From a checkpoint of a small transformer trained on Wikipedia.
Size: width 96, MLP 192 SwiGLU.
Architecture: RMSNorm before each block, rotary positions, no biases in attention or MLP, untied embeddings.
Training: 117M tokens, 3571 steps.
Each number is 500 + 25 x the weight over the matrix's rms, rounded and kept within 0 to 999. Layers, rows and columns count from 0. Numbers have three digits each.

# layer 6 attention value, 96x96, rms 0.231, rows 4-44, columns 0-95
502464520462495535498499506494565510504483481480483485511516535507505451468491502514501546461478523524542519507487503510514541490473549506453516526512490495500478517470479495511528479508495501519504487502527494481510500498535478507472503466492555522476499513479488503455473535484504459492
487501500523523486519499488519537543472547508477508442507499502473490502504557505477526542499550464504529514488490454485529431473527484499470502447496507507483465498493487507549517487507535486474503536483515571506515449503480480465498483493510499494494498505543522495481504506487483489491
510501537499532523503501496504489514526509494457487507472497528493506522502524524483515508514501484478494459538461521514541489490510504509497566550529521532485528507512495494456531522500510506484510479502501492512418499490495497458536493500492533474482496474519514540490501490534522513476
480488550505486523478499508536486464543522519504516484476527528503480453502518494482532518484508478526490519488481497488520534468489469481469504511482475508521483503531480473495536524519509524517492502495508527488536523529507510515474512492504501481453557516553472504477451543505500535515
473467517474508481545472510509557495526540525499485494543507478485498474458489461472506522498485544475481505491484478506510498507518511549548491506504467514515520511496496514566521519517509513492482505505473526488459531536524500505513522478478491502506477520532536482459480506495533500520
499468540472513448472472506516530451567487501473530488511493498541500501498490493505482510453515493486479495525492465504458512538512483467474516511534528504473505491475514545529535509479496474472533492489456470511513517494499513522515490503485490508528530484468510512508517497496455489475
503520529520452535478493521520474482452531485521471524485474458553518481488499540529526555534518461509504473465487510491495475517476515503483475530524538543494503510456499491455538528485501473501519499482512460512460510545516506463476473457503524494489484484513507513488499489491478512518
465531521494537507523486516495468514557518455531482533467533536504503473467522482478485519496492514492475496498493518498465501487488489519491505462515542535482473488463501475529486479485487497516523520466504477491484495527488479492487516478502535522520480503512498480472501503502489505550
510535509485462527506501497555489495524469514488500516486488449518512508477448478515495528502481481490521498488462467471467492531528498498523539470542492481497524536508546486474528539486496487512469536508517530527459480462513519494478515492528483523541507465522460528528543497476473493492
504537458533498500472511506484461478495525517518513576480508540531518505493533516483489483472492482487530509497447477486520479490504550469485486493522516464529553488518480520501523487459502489486554533540487488498489522490532487508502495476512533522491491491542512497531534496525492485522
533531485453502516519510479434543504513516522440508524529536509512499507513454480500525497489485533507476510483519488487527500490515461496509526525509475485506514506495490512507476488501456465516498515513518545503517509465477534517501465512484453517478513493477512526523458506476537482496
545492491459489494476491509498507504475476511487481455515532536480494464514471512541507497479518528514478515484461466449509475469509514502518510483520480503500493494475508509486513479488510474496492492494468496523460492499503532506490547460498494544495500492475541454519521485519515477519
527552512477529509477474502513512518470500476510484447486505518528526491483526484475520500510452480488444499469517502517501515495532498504511497512522524489565444495523507503536512506508481507488517528517501513535491487449498498551461507451496535492467502502496488529499552487478524474492
482535494535482503503518519489484478545503486463519495494477526447467531453506523484529468498570529515482539439514554528510470478470453506493459528533564508491505530500518523482491531524464552511490470508508458513521506519461505448543507540461506571510485506503505480447494497472519483510
543488534496473506515500505508497481498496494497504452510542526501486515533503452518499565488503506497493485491499427520535504497505520504496514476491521511518469511452517515471478502503487498506465464479516518525525495509481500497480532521455505491528513494473500515505499516514483524465
467513503495523483494519506507489461501491552501472471495478531477481510458500467467533524516500510530525526491504495525511517494497534508465525527531444472502514471458492455509533548507465470533509520459527490485497512466520495512472518465509513470534455487493489513506500468533467534527
482510493494460502507499475514519529461493453494480472549473561507522477470482474501468518507486544533493494509501504510445487523492494495470458485443485504486529520538526543494486486530462505500478516509529491482478500551443490516523524514496487506564526497522457480516526498490490524497
477482517541497481480470483502519505489538498500488474481523506522484543491508486530542520527513492516500492507508529541543488486480506530496489487526499493494508514510477487450476508468532493477517496490496507514520523473512510536470506486502513426516519520523514508505495540529568519508
492493466473484483491536474518526526533513467504524523487498490453500521561517520499445469492488548469516503484545505505508509479488452520513477513508502559510501543518536519507504515508500510503521500511490461522518462480473449522513475509491511518583531490536488502525495519477523535533
500527505517496497462532480533520514484481497491523531515516504542451531532470530476522524503518479460496503551503477479498512521510490450497491500466483480527486491432521530509496537515496535507497480473514537494461518527536512516462563455496482514506515463506500527527493536483467484490
481512435485502492501474468504495524484504521496533465508470476516481479533476516509470502472476491522480498525485501519510481507525447479492468522483491507500487477484477518505508500531504492543475539494521503512526491530531508519480488528520472524499497510513482510465472449509526479464
484474477510504504525476496499504465528504500501512505444503493513544498503478490486506474481511537549507499470505465478477480507480513489498513449508484478544496535495438495507501485495497488491492477506487482479504494493537504496486490558501500513479486477501480489483537561492452515534
489479478499507492507535508466490464523510510492496498497477516491533516477487504481499491497498473491505526530506487512521477495494505499531465459509490466553505510467530476470516466500494504546452503511491478494524509454519508514496507498448442475471491499520501523551507508441461514503
535503536483513527481522513470521477463519536489533472504493503500509492521527487529529503493510467488444482520513491460514507522511534495517497501568478514500497489541472513480537481497493509508477523469508491515484449519513485545508478494531515534548495499467526501475454443505520468505
497457484519482517485504512501480523482533498502434491500503514526501492475512493517499514503457524523475544496516517497507537474471497480497477486496470477495452472490493516492503481538496480472516501470509506557513476460500536480490539521487509489486534474529518507460500488474504518500
477520527517512557478498457465484509521474536476516458478478474495513518505507481487550490502484488538504471490506515506510550510481497490496542531517481460487515490472502502491530577486541485501515530484462504514479513500518493491505474472474513523566498589541439493517512492472482491525
482524536481468465495486464517462518495520502556479510497510501494524502550522519487523527547484510523505505542511475440451469516457482502491518497545513457516545531508495497478494484458471514511489485475519483506513500554519506509524507513490525497479524451516490512517492502464495510493
531542518455545469509486516526495508502461502540493473487521486498481459484572472501540545439482460501503497503482491515511531547530480479492514484487450497492480554542474528485514528465490479498484465486503478516504512560491491480475502492518495537526521485524511520550515495484513503506
507468475494540509488497480466445477474455476517483507506470521532483544455524530497502435539494513541555501500484497500505496509542495503498501487455506463487493481446493517491461530511501510478455497505528513468497555504508522501485502501469492487502539500511498473522525529496497461528
469467509463511463513535473497519515475512508491558500511495505504512468485530517490488463508508502525493460492515522517512434514512490504497519500472474528503484518534524452466498569467464481505496451501517482472503502444500527507473512471512511531490465511544494482518445505508530521478
498498482524495532511470478523502496477493497519546493510460543501491565509482485484509528484509527499482532482516511497473503493508517490491523455518514498531418527457486481507475476524526486465537509522494476475467482453492495470473499479521484457474494487469480530516507514516533479537
508554521452467456504529490523487502514576461528488500509507540528445486458543526464494536510538540501466486559502495544491481478532507486515504542528515499472500532515510468468504468453516497493517472534506481487542487538538485505473469479469531511543533481525548520510473482531522506486
528451469461524485455488505521532535516475482528537444533490482483488469478504450506471488479454513522472497480466489483492507511565509475482514482519517525504518474517506463454490536525442484545487500540483468503489525496511449525492494450497512457535505517481485509480489527501476482509
497485497518460515514529498471460507472492476467548455509499501523487529538433514532505511547529471521528503470491510442518437510456486506508474526487521519495525517492468500490502489526542489468522544482501508480484515490508534487491536506505513499488469496497516469543513519534503491522
466474455474545511476537498507494483482524484489495521498471544469462481530529499483498484493462473464510487562533535504495467495513463532471510481472523516538519560481500562535475506467546483467520514492512515524463511515492510438485521510478451483579468540550515482493528461522525516554
525511500473518457498531501488550431509578491525483462538495469493475467517506495502534524453475567520441547512550516517493496509505488488487482469512488539559457462478527540507527447493482469519525521505472513459483488466490505489555495518499490485531525530511485477473524496512502523499
468479501520495446468509483475511501531494459479483506522556470505474528449473462449470542522467527475505478485546524488490526492512491537519495453499482520452478536469558486509459539493493481533526513512473488449481512541503538539457507535530462461500482463484543500487475546483507518508
519521523508526499494470508484498500523491505501545529444493555503486509499458537521528507485513499542474489490507463493502471535505532496518495430460513509485567496496487505485462439549503508486503481513500523529509444518503474484518531491554509562504466503533529487475498464460540464498
483525550476510505490485455522485504455495536495455539479581513459495557514499495460510450541538500519554497509544506472449450475528507509510524454496443484454556495507506490495490520487490458488512505463466494473493464510493446497501553487503503519521518456496537525441533480497535556479
465544538484508486468520531519483532542447456463513503480490504483488515475466550535506486493480579571511515467500485443507526457511500561450493500511479469495475499519528476555503511466514489513559467447524474500534533534511529510516442512468490528473509510514461553473527513482490490520
501455502513509508458521496553497476456474479536479473512440560425548533491448542533533484494464465462484485510534465495461485497552541478523503469490552469537472553500479495472494496467466502550504493505496449480489501507487609490515512523474516496464488496494494469470548461527486500469
# layer 6 attention output (transposed), 96x96, rms 0.212, rows 4-43, columns 0-95
447518503500512468501484504472488516530520525517481485491440456511501490455478498502514486510505543489485534521477501502459489534458501494522483495490494495517527526525494481525494526526478512456475462529537517518472485518539451475486490499517467494481495523500517538514494467513522503512
496534484521468521439576453494480498493535465496542514511505516509496459511487482492479546498518469503495456471488532513439490492486499466540482502548475504453494469532470445496498505494487513501479517494509511504505490517486471520539541466478526480498530499528490489477550479541514472486
497480498509513459490494469508511478535518524494493504490459518488469485536470488489542486533510483531470467493543531502506496514497526482496509519494506535506473529518495469479512472481466498542514465505500468503522450487517485499476532504490477518543490516495512519471537532541491502539
476490487508493523539500526481483499474495491513494497453494513530487484496508540514475524505526509509486515469498497496520518545468483490535455498502518504486493511468490499513517476489441489487474469499506516495513474507491479501508511466492478519522461473473457546499487478520490472484
507514501513528512492499489516468557490493484470516499461436449525512469469496500486494495493523535484506480542520507501482530462547492541483485498537487483510479546513458472454532467481439510545506510487495508508491488497517499496495531486482526505461511482483485466520498517499481489518
533512541488536483469509481477529501476463536517509430520482507460459507528518475495516488520497502462500505561501483538510498486483507485522492503454509520500488457508484506493495524502505479478451496517495515520504474515457508476499538463501524494469510510439446518513518505491526497520
529497497510488483525509478465523463497522465540468483503469473535517508501510537487480528490467585509496495432534502498495481495513469470521550531495492506512500469498483529467509454538524479470504473531485483522546505469504513493495507484502499518508529542503530514475489528533502467520
449484502502484444537488488536489456501460511505552508517469478488549490494478494459450470516499552493536524476498525502518511496470508496488487536478506509511492517499444496502522495479507497493492483497483472469513525480498511534468519473522525509502503493515482506496472481512547502485
529502485495483507516511489551512480512518493526494501509519466509478524497492515525466520483492489518527580522513496525497509470563508447534516475446499504504525499497485542533517472501483515476538502466508518481525471526516514506473508501447515515487540523490489500501530468511512507517
441474525497474486512492515527535489525519508496490520509524489503507521504509483529450455486515492502494488495548538530491495492493518453476494472517516486507533525516484500523488509522518476492450502495478511500498475485477483506477531504498462494482498525452492521469502501460461441514
473474465512535508475532483506492564506483476509460488494469507495493468507487507493510483491504446464488526483503507481485537483525527507461483449470535476482517488492498496443502537526501509476519513471474539497452497516510469500493508504515499496513501471477504510506492484481493562529
470494485525501458533535498484492486490538474500510510501497492497508509447480516526487503495498483466496471581501488526486492508529505545479507472502483467496522503481492494515516521518514455502524509541518495491513508477539486498487510518434501489485529488491487509508505491509507473469
543505478487515464495521473484522537506536483512488521489487486466541476481439508553486484499497507506492492475527490509516507480464448508469482492470497523468497498493479485553520499509524483499491484454493482434487470557507509484507504512515534492499486471521548500515488522496500504534
504479517470501498543474501498475497506462524482553504484516538506540499490470496447479485526499449451506492482527500450517543539465478516478508517479494545496500512509478521416473443560525463532509482507554479473496518538524504506515520501521458507510494538528471494469535466524469513491
525530529487513479509529488460534504486478502509495495493477504497483486513510541497503536520494493497481472505425524399475498475445478509517493489474502524494513485470495442518502508498530503477522524496497522540531480513536506505482498524450516529509484521523486506506504483513503509475
515488508506533505511505493520497522494478523510505564511495504477509493481524484496455491532474528540495492511455503508507487501522544504511508511503533555511529526486478541491499517501515520480485480480492518508475449506542481502515492504469501522461472474509528517449453518538569503486
507532532486492433479492490508461537570499538501475493503501491534518501495493532510514518507481478438510481502462503486488513513504506484505513479545514512547496479475529550525512473531477494526509488428513500484529544504533546541472490502521531490475503527471477452502492466499521501453
506488535471493501525498525495473513448539492485468533481488521478479473536488549516519488526484497582499506440480538507471521509489545528495477518509479536528490505457496488514516496537497454531506499503484491541491495476513491495513488481498511475506505480506513516498528555539493516531
497513561512572511507469527527509480470517525502478470489518554520511484525496491507499461477530468491512514498500522485499510488518495486538487443504434484458485528504537489490498494517535507534525499450507491504489495548509512526476491509537476514496477468498503455513511500509540443486
463498467478508509524485516501539514487484486487443497492500482518487521463535454522520524480478503495491472544470533451536534474473531450517505496483471515479470482465469493481531483488520472478502506519487516506498483522513508506558496550466517490497520497481532510517518497481514499505
492489477482535516493543538534529533479490476510484476513520513526542509484550495522478505497508501438501506493468501537505495473527540514485556515530475495490507497526529474504473478469508519495478482483518553484517492497520483475492465504520482489528499490482473461517524485513474507532
507470503486498530516505515509542506497518526503530518510486462521499523476512492472483450510547511506521523475485494499449473502461518528491469505470531489479502528511552527514525508536484489516499564490514527493503537482482500503530529516493526554496472505494451515467500484483509477505
506456497446544535496508510526477528492510513511492498462526487510528473480493498503490513495482468516484517537492496489523476514534476494505527499469451517487502530524496513513518513534521540501472513463441523529471515466497523491504495513442484525513477529501485561486488481463473473491
507478478493542526522517504486486516527505473505531448552481481526490504522488477503476505462464500478490511486513479548477488488549510537476491503496490509493518475494507470525511504448545481477538433525498509523548466527482483500498508504538514478470445494522504504455523510501467506479
528507469523485476483497520496507518481522476489515497502508457466517529518478502507521541495496525480486540540484453496502505532436536543480481540507487513495484506514505506494503488552545497455480513459481485527512498493488430547495483506481514505509467478516476509536486522528474477489
487531520476544543515492479507507512551488534556470533496497507445517524466575492506521472479487503529531544460499475530515513508523509516517429471509508525509516477539502520474509485491513496508497508522505492494518499532495554532498524506448507487516480500499483480518488525568491514496
523540522522479528482495542516466470492529510503477462558480477517496502504538535501472537468504473490511475480533517530495503502470540479497520538438493529511473506477534487511509483507494478445521543493448478498511521492513492499497525513509488508537470539473514520473464468493538489492
522539499446511531495560512477511528471493496519477471553517498525492478458458493498468516505484544521531475488497524506489500493463548494524468473495533500538524499483542513504508501455503465453505485522483471469496473515488526511493478459484480540530493541488497481506525474476524506529
533500510486525496497453512493478479481516514484498496510528501521497487493501502465494508487480535481498511511474497449475469540527480477483475485500503490491542511463476510509481467462486471512562499503491568486510459504468512540538499504497497549507496432520517543528447550511521515479
476461525533532507495502537546560482494513504487513542545493472524508530502519490537438472510469494486490509479511497516541502459493493504495517491492494480511519514499523552463546526485498470508502470471501501531474474486482498542516487515496534502529548491461468530477499470521483525479
534456511499514472473526490461498520505481497479481515502472532497565468512491503438550468511505492495519461485498538464503483500536558490450562501497507509542496494487507524511472501465506495511516490547550529528496488507527487491504462491500504502482501518507529497475476482503526511488
470502527481502454451504516520532513534501479505531516512483499541508447484516476575490518555491471454490487479509515482498470473490475480495488478527478504582487492490483484489501527514484523458475512516539477546520525495476546539533474520493483481528485541492467489485526529455541479521
464491494511508533501505516507499513503515519481502519494463436490503488517484505505530508474507510475501487463414498462502521468560457439477484496500510486460485511521552515512491517503533538534538483465510445521500475529493446535532497563502489528502486501487504458491468511521500505538
498493494517498494478544535481516492544530512484512531494494518514480493536487493411483506489533485535523498547519487474506523514494527528525483506515483473508508504464501503490506480503474468435517527552501505506445556508455477485459502483490525547472522457496472474499475491510488519506
505462481494512500477439477530474535478536479521506506529485487528487438497510470515500481494524508465508536526493536510494444514564518534468530516459473492489488497509480469441578512523469481496531473492512468525512493452484461497480530423484509509490528473515494495447485524476514516526
482519505513490435511533511533435519526500518523482506518517506536533519507504515490495506502462484483472519515548511499498509500545488462530544511489500520532479512525507442488511465513525493555450545499510423524516490477499497526476540489507468524467469514513514447474512516496521474514
478487530497463523528505476493502473540493488523496486482544517502509516528540494520496478515529509491470513457590515394556491496496509487452475534501504523505493522448468522492500519494484509523534534483532499494468470506480490478553499494499491560455480505523480495522537523528495488553
542533493523482488509540463499505506469506543496472524480496534499497471445486475514458510500461481484541438507521542492526487527445504442491451480517474451490496510513504537527509477542473511485473496483490503543492526436478495489474507482512529481495501432483527480494536504492502477461
542463500458467538514481539530513541449477485493507473538516536458492488506529500488491513525517479461495526494558463492495522528446522495458432556477459500534509505468501563545528478504494518494498494505494465511498475492486503481510461481445497495497481523502493466489494458440506458450
509441526488563590524472489487491513484489526479459508476528481511495526545489534491491526502500559494509527532492565461541451473508525446516436482499483541531469496521436502510510509484467511498487464520502497498472517503540592475491486490516475526470483522453536535544476526473512457526
# layer 6 attention query, 96x96, rms 0.216, rows 32-63, columns 0-95
474537516512499510521530490500503502476503503517519514485507515481520485511496488490508479502505510504496491534540463479510500502461499499533528521491501489506494469497464502521480509521492508502483504490516523500507502500520512530477494497494494505509482508500511492537492512504499497499
507509519494497512506541482518459469497518507523486546513534488484523514495507487495501515521532519497484476485503486491530536524468488467475496521505529456474506477458525499518514506521457461515505495521502516545492518474474504535516520529527493478511468503530529501504478479474508504503
542467533490516541504561491494513464504458508525469455489494501492541502532524505462508479533482521446515480513492501477508503563506497520471484493440518477512495496491454495470501516495482507515503479468462495478508491491485485538523486464554536456481499495485465538484499517502510490537
506479480490478499520531481506481499465509510490492507494497490509496477462507498502528513496541490496517499507499509470433473493508522480509503525491508482461480506496530487527495507484529517493494533488526559507510486491518519528484498515452466513516477482543508528491503546474505450538
497500496525485474493500492505535484513465498471497524463509494527469506493453524499469506501478464521475488531499541491522527481522468518529519517552522469523489513505479488476550507491483514508533512514527460465495503497507523492523524492484496510486528508493490526494477483498504501493
533519499525492509548521462487506491521474534493528521540482543508455492566494489495465454480505469480518474497526511522499553484511528504561486471503509510506501522530524541494527520502561545525490511470483527447509506548491483454494488525509498537481533494470496505500513477464521485524
449529492484489520508481491512515480493538460500486531494511471463526524531512489532505495505509509497541523498508481505522497525520471483479476519511519524542530503479501527493485497521489485480518508509482522555474527522537514515528498484503538479531448509469496528526490470511527540493
511527473531451519513510487514525507508471490520474421480492487519500506499486481517482547522546482536472521486486490505556473486474479514498540503492498520482510500510507552509506545463503477556512529469507467522509522537506493545509541526456501507498546476523518504538484505501453457558
503522525469462528475489478514492498483490496516522454518502479461559509476492472487520500508487502521488462479498532478492545468488521523514524483507513472493497527498491496478504510512524510499498479501459507525519509502519492510518519531467479477486528457461525480475444509518492523514
501455455523501572483521498487441556474465502535510511498508534487500505495511512506467501509521493539454503508490498548487528510470535492518507518485516523507469510425477486549527508474501519493489484497500491528517507467509489494483495502533515502514496551516533470507522512491483486485
501521507457512530531489536479498497491481508522503494473520469492536447513474516522480493516550491513496466489509509464522474515519528460495479513489508505525560564552512472467478513490506486464527526510526461508522469539470516488527471550486492497520506503507519474498534496492494521494
527478455460484520479485521514511479466545531484491492517540485510521462499515510481508520509476486517498474489495518532512490487511502506459449498541546502479499467480472483484511480516530472531571495520460474504508520503523526503477491519550492546527489479490521499479474510446479504472
511546506514542524478479464493470512460467471503514533504525512480483453483498503502505500486497518552454497499483550517522487502480536495433465487523527519498499494476498520562489508484440527492491542542519524501524499513459522514538536510511474462525512484466493491508515511540493475476
495487500514439491483542524475488496469510496485509494546480499481545487512489529501499503500514506499485479544513524483473487520479505497484505485485498486509483491509504546517472483508491473512513497526463482513450525515488481536551489504504469482494458486516511533523512488466517524511
497462514501513514463489496529559487502507482507512488501518544489513559525479460517495495484524499501494509497502462506492528483514464498508493501441459550535532514520493476511479487478471526524509485520502483539508534493481514464449492503488483498518468439509537516519479481490487555485
491538463531501534524494515466496477459511492487524491486505503515497490469496480532562509503506513512470509511523460515506540486533484464497506491512543487531505489498495507458513491523496487494530470500499475456499524484500473545523486503497480489504503508518477498488505494520496475468
501473503480528472491538529540487502496543484482565491480481475480562513559527519527583468542494490448519503446493480481534487528522475463453512510492482545503502495425520516533475527529517473465524489507433557546469474478472499565535497499547515456538490509514481506491493464509484536405
514476467519496487473522496513504493495462528511464480455504495541440487480497515482497491502505496474501494520488467505457509487535502512509517488508515477485472509535494500465546505472479521502471512491538514475497510473514511499510484495481493512493546497522507526471516534500482485537
487534510441498489469504528508479539462499533490485523489529547510470541486565496473515517497482519460537488513506506474508460516513507488570520447511496540519534487526547527518525459464522467480536503496491495468503511466506477499505501517489518512462489502486470484500520534503537494528
526489468509495475462532504545493510511502524502497509475495482488453504457481508493478544505527473509518480534477499497507534484494501523504515494529504489496493497493497490469503490483479539535501491510515448497483512519517529485507500517478478527476533502488501489515516501514498471518
486497481468497459500476506498510491497504513514497502498510506523468476503493475477458502466505503560474532507522530485497491491506525525529497507520507497521463511493518505502523517517497545481520538494520450485516489459495522513525495492488496479498493502496526512520505470514499484510
525508537523491506483517482460520529507493486551521483515500514507483502529486545511503508483515482534474509491520519460531540487480489463482528515464488488506484487542493465465461512501517429508549509465469519477505503500496521500522530466470499515494495471513545493468497537474489505494
547498481521485478507495513504504526526495514512481493492501512500463490476486513485497502478514494516495506526519504486493478502494497512529525489495511497494483496485522504493505498486503530509512522502508495464514508488491509476502503499484501496484530498494492493499505493512480459509
461485499538506528533452534482534560529533479481481481499500510478479511461501524516506437508502508472498521538507498480454473510459486492501506505500559500503506503471433495505487461486520499499551507499486511513526528509494467479512502492562537485489506471500506489490475515546517496480
493519531536434477509479504463500470535495512485470565470479526488518531482493513474491475494498540521495494532529458508500495506508500500511540503471520480525513497508472506548503509523531515489501504548521493464522574508504501473501466528498479508488517462504467490496494466498478504509
497510527472479433489487528529452525515473452505487460481499491530515494496504483498509507537534512507521491508520511520519507484510512488491478510481495504496503476487533507496492494520491498465498517480488465471492502535490508516498472504519454516522531520515500491477459495494517483501
512483518501530472511503465582528513542474535492485488509491520522522472490505492495448518499497508485497558520497537494527471463531480496519539513494482536525434454506472510542491514500524509506518473509537501516497473536511484493454439517523476490490490493517511525489514529476492482511
543521520488521490469514537489527522459520450525472511506529481502503517490527487511484519501512502466477514474498504520508455479531520499507482499486486500489482540523446519487479588484517482493523476513436521528487493476498537482522508483480474495510504540527461536514498456462488520459
517532498483494515507526557497491547485491499524475545477497482460518485520458452435469462503502508472505536438507467500496502484530506532527490503478486534489511471472473493509542473487488495460532471505476503524526472494506476502541504489505505505485478498493527514501433503496515476502
464500500505493493478494496472559478522535533537555485526517517480504519523468535478487553515438502506490493539485533505482494501524487495490515455530483537502507527511455508513471491541560499525491551487478497507510485491464526514479495508495498508511510520545552507522468486485492481509
531501480505470509488535493498495475459445486523533511509548509477489504440457529461533492497472491470509535506491472513510452496498489474452494488484511473520478474499532524544517440471505542549520499464512502478497497470488507491440501491485471509496493450497496482521475476491541474524
544477473440522433469511464500480522536485470468505495505528522467519504474496476506500446537535500484481494483499526490462467478488462485509496480485543489498480483496502482513488463548532437516516483488525540521528463550530504502435546514521525514527508503506452529532509522522564491485
# layer 6 attention key, 96x96, rms 0.221, rows 32-63, columns 0-95
532456520479501452475512492498458505511478541476481496469519523517498489475454496467523487504495465520494492497495504528491525494519521527535498495521519502503454520535479516495529506480469490510488515482524499482515516507480490512500506506505551519492538498499498527497488499498535472525
514490477477521495491467479455513523516520500503502477498503525528507489506517551504478538566506490526533507490490515498538490491542512470473504474513484513531503526503503506553509520517532480493478497469503464517520478520497488507501494482491488507496505473483471462491492507478525479458
514533444507529502519481482507486483469550487520495500489535460480479463530516512510491514484552489543486487486472506534492504495522511525483513427478499449464439520506497480476503471503476493533466514492507453492513469492433468488446480512517503500477464479548477503524575483496514509509
492471524502483470476460484499510467532469503484469533472487474504505456521482469508519503503452502476497470533494500523512542494478511505483511505513526498496523499476490513504486496504502467448471528554517516515527557447492536476507506489475501506488498501480512513452530508503486491496
548466514466459531437520457499523508490487518475495511492473478443487507478482474523514525514485524479539478465485506513506493505448497518477439482495499513479491507523501497486478475481474495516526465503528497533499493514514505501484481500505490487520501511481515519489482527492449476540
467555511511515527506506543530527471524533509458519507503500470533467523476516508504516501537451503483508519482477505475521500519462491508451522492531491524488495524510468524500508503478474522505517490520546462492504525528501488441521489525498509487508484515529463478447447513539535480468
510464517499503496498504486501536504498480503490542506479507483499498524490475505490511527536499512506480499506473503500496500507539481493506492508479514530498491499506495467536513520496478538510521498500505478520490497468521516516531482508537498506502507487530520509471484522521489489514
498496535521507490502505506534515497479538499517500534491493468534473488486523538488460477529508527440532487520467479476514498481549458523478515549462512514530458499489491509556436503526541493502469513487462509510486467495538487502496469484480459484495469517496494510515502508499509496491
509489500502475470530456474491488504525518522526527528525475513498470484511510522477468539562535509516494480500486473541477494476487460452478493484510447486467480490522525492505532524499480501474517492503511493503491466537503500508508509500486459530500505469501499506519498506536517472516
485492505490507480472512525530482493492490509486490458502499468490500479486503470513496495490502478487512475520519527481479498471513492493487498516508485495503521485501493533419520560527511503490469483485499531482510501525524506532476490517458457550524502448517428522496514516472490512506
515523478501486488451520471540516496493488516494535548499523478482476472486498476495515530505439499494474525554492510523475498503476474472536486490508507502484455476491475502538510521536493501517498516457510557481491504501483529486530471461478522480447510511486477523494519506493513516488
483478455529489509476524518455535478562495473521470537555492509488478472487536500491526505495522504532555483447500545465513474497536453484499501533514489481504520480509467478536491500509508482497492486493499490517531524535454485508515495506494528524505489505475498488504491506473504521518
522474491563534500512500487540485535455480484521504493454465497463493482480486470466469525495522514471516493465524473507523491498494480477531537517505509529523501468519454517463498529528513502477500487476475499496482470551507533498534476493497508512516489497499539510498468486521477549512
529487502508538489524498494490465521525551535495505502505526523519507527502509486489538531510521494492541479479529486510498506477498503505519448490520473513475452460472517503508517530466492510490509524525526485495544513505511482491482525507483533516513469525496501489475511503458510511497
516524521479507441455518501515504530520507513534456513523519499506493478533484538501457454496529476479498474536468495490513475487479538498503485464539520514491494497483513447494498506521484528484475489486499544534489494537512481503512482504528520470540506543518450507530475523508511474505
498499489484486475508510523494499494487504471454472547483502519522499506531465495507476536467510539479479530505511504468484509475505479551488480508528459482475466488550487501521480498482510497512518467472498485483465508513491507495473540492450525520506508454482519526502453509463488493528
464495470506541512519482498516486477472517460518488511498513491486481502512515520515466510509499531472503499514516504478520472479506501503459537482499506513520517514512455512549468546506515524520496520491487493506494516514512484480497490505478456504494476524510478470512511498499489491474
545492490441498475477503488485507509474514495488510531504531503512550508492489477502503501509499508547479466504491499544484520497485512515510488533511511491456486519490538437526463486517473498494516484527511489462504523502518498553475531528486463475503497496474478507489486520460484502497
477498512509504531506485499475516493511520493514505525508492517480541487519460519471488481457473500521507549528496493491442507516488498503482478484500522513499512496492498516477496504430468541484489533502502473445488505498483476507522520487539480488532500454475453517505507455477497499486
531493505492483509515533513490502515532522478493504484500499512482486481491497475519490500514489484499487502501498512496445462506489478501531456497508500521472511471486496463545508521505528509481498483496484494509505521504476491524487467487510495502526491475515493528477488471491478517490
503483513502493497497505476484502469512466494546523505491491492487538503500470485518499500474503525468529505504509532478512480502546486495477449524489478549486544502516489514479543511502522551500541504518478557535511502488496507490499529504538500498523512513494481510473508478503502532498
548501506490488473489465511470512448508562473485491485485543504485491523506525487526489494532492528496518474482475491482520522542499499511501547507528480510502487483529519497521489513498501499515496484493472520519505477481527513459506502505490527508501514528529491475523520468462532540502
547446491440483507504503472463516504504456554490503490482499516502470511458466449485495506490484470508460465554460489534460530460482502487523497470482517478498484489497504441457473544491467465483470508553487507499527537452462494520491542498477526496459521473518499574450482522518460469539
539525498500496495528513541460517522542495520485496486544517540529513485494521505497445463474516495466526525492537493526520509516511459501505509526518467484483505520559496546464498526496479494542512513475503517541491480494487530489476494512470516470500496496540535510534495443455504532490
487500491466550541494530502530518516458493480491492488549502520489507493562530539495478504496470501477475503509536491460529496498521494478525512498510451471480481553502508497520490529513453528520538522507503548502536487517519483509488529489522533487511471511529522488496519517474481481495
522491469521466506519504476517523476497504489503480495470467510491491519502443477509499532464492496507485556473467466518490526524549495491519479502490481482518526521493466491548513501489488512487507448493479485528511526488530454489489500502544506491476500509459474491514522456497517498518
509497516457488498515466487491478532512478496500502536490488446515495508510535491541507451480459504534528497458477479475492505509536529501525459513469528519479508508491450506478500494528466490466495541495522525504501530494482507490487519538485481479505454514503450502498475485491490479520
512474503476487496481533506516460486528519537487467473488499508506479493476473490461528477501501479548478498495508466458501508513466512501505497555475500476498435517506516460457498471476493535495525504517470488446472538506466473501492482543532506475490504515485480533491495498493518536558
471485469520519459551494449471521521489525505515505481515491493556522501502501564528493523458485474550478497540491494495532471498493454495466482513489481506536508488546530492479517520520526513541539537486515497483476531497502512475509477501510495511503484506536465505546497513491478534509
510508536524493549439522471505475501516489494495487522507487522519491501514576485499503516517504471506514460531450511502447534549513529480481497511535479538510501502500532523517479516446508507489474521502554511500496495506493507478492510502492526466495517495504481468478521528510495480537
504488516503545528554500477499518513543511521476510511475510517569490445507511451516485515470487514522477501498492508523494466520507556575520506510495489512492547483514464469491446522470498481480471514514481490475507493526528479521540487513523539508530483510510534458532501549510479517479
502498504476496521505486488496483506508463501533462513549536487457472521532531468493526535509498508506526516476507483522575510494494488456483510494449497471512556486540508502532476496460544484489469550482471457522483492500485520528520501549475501515485459488526494488519511436523485498518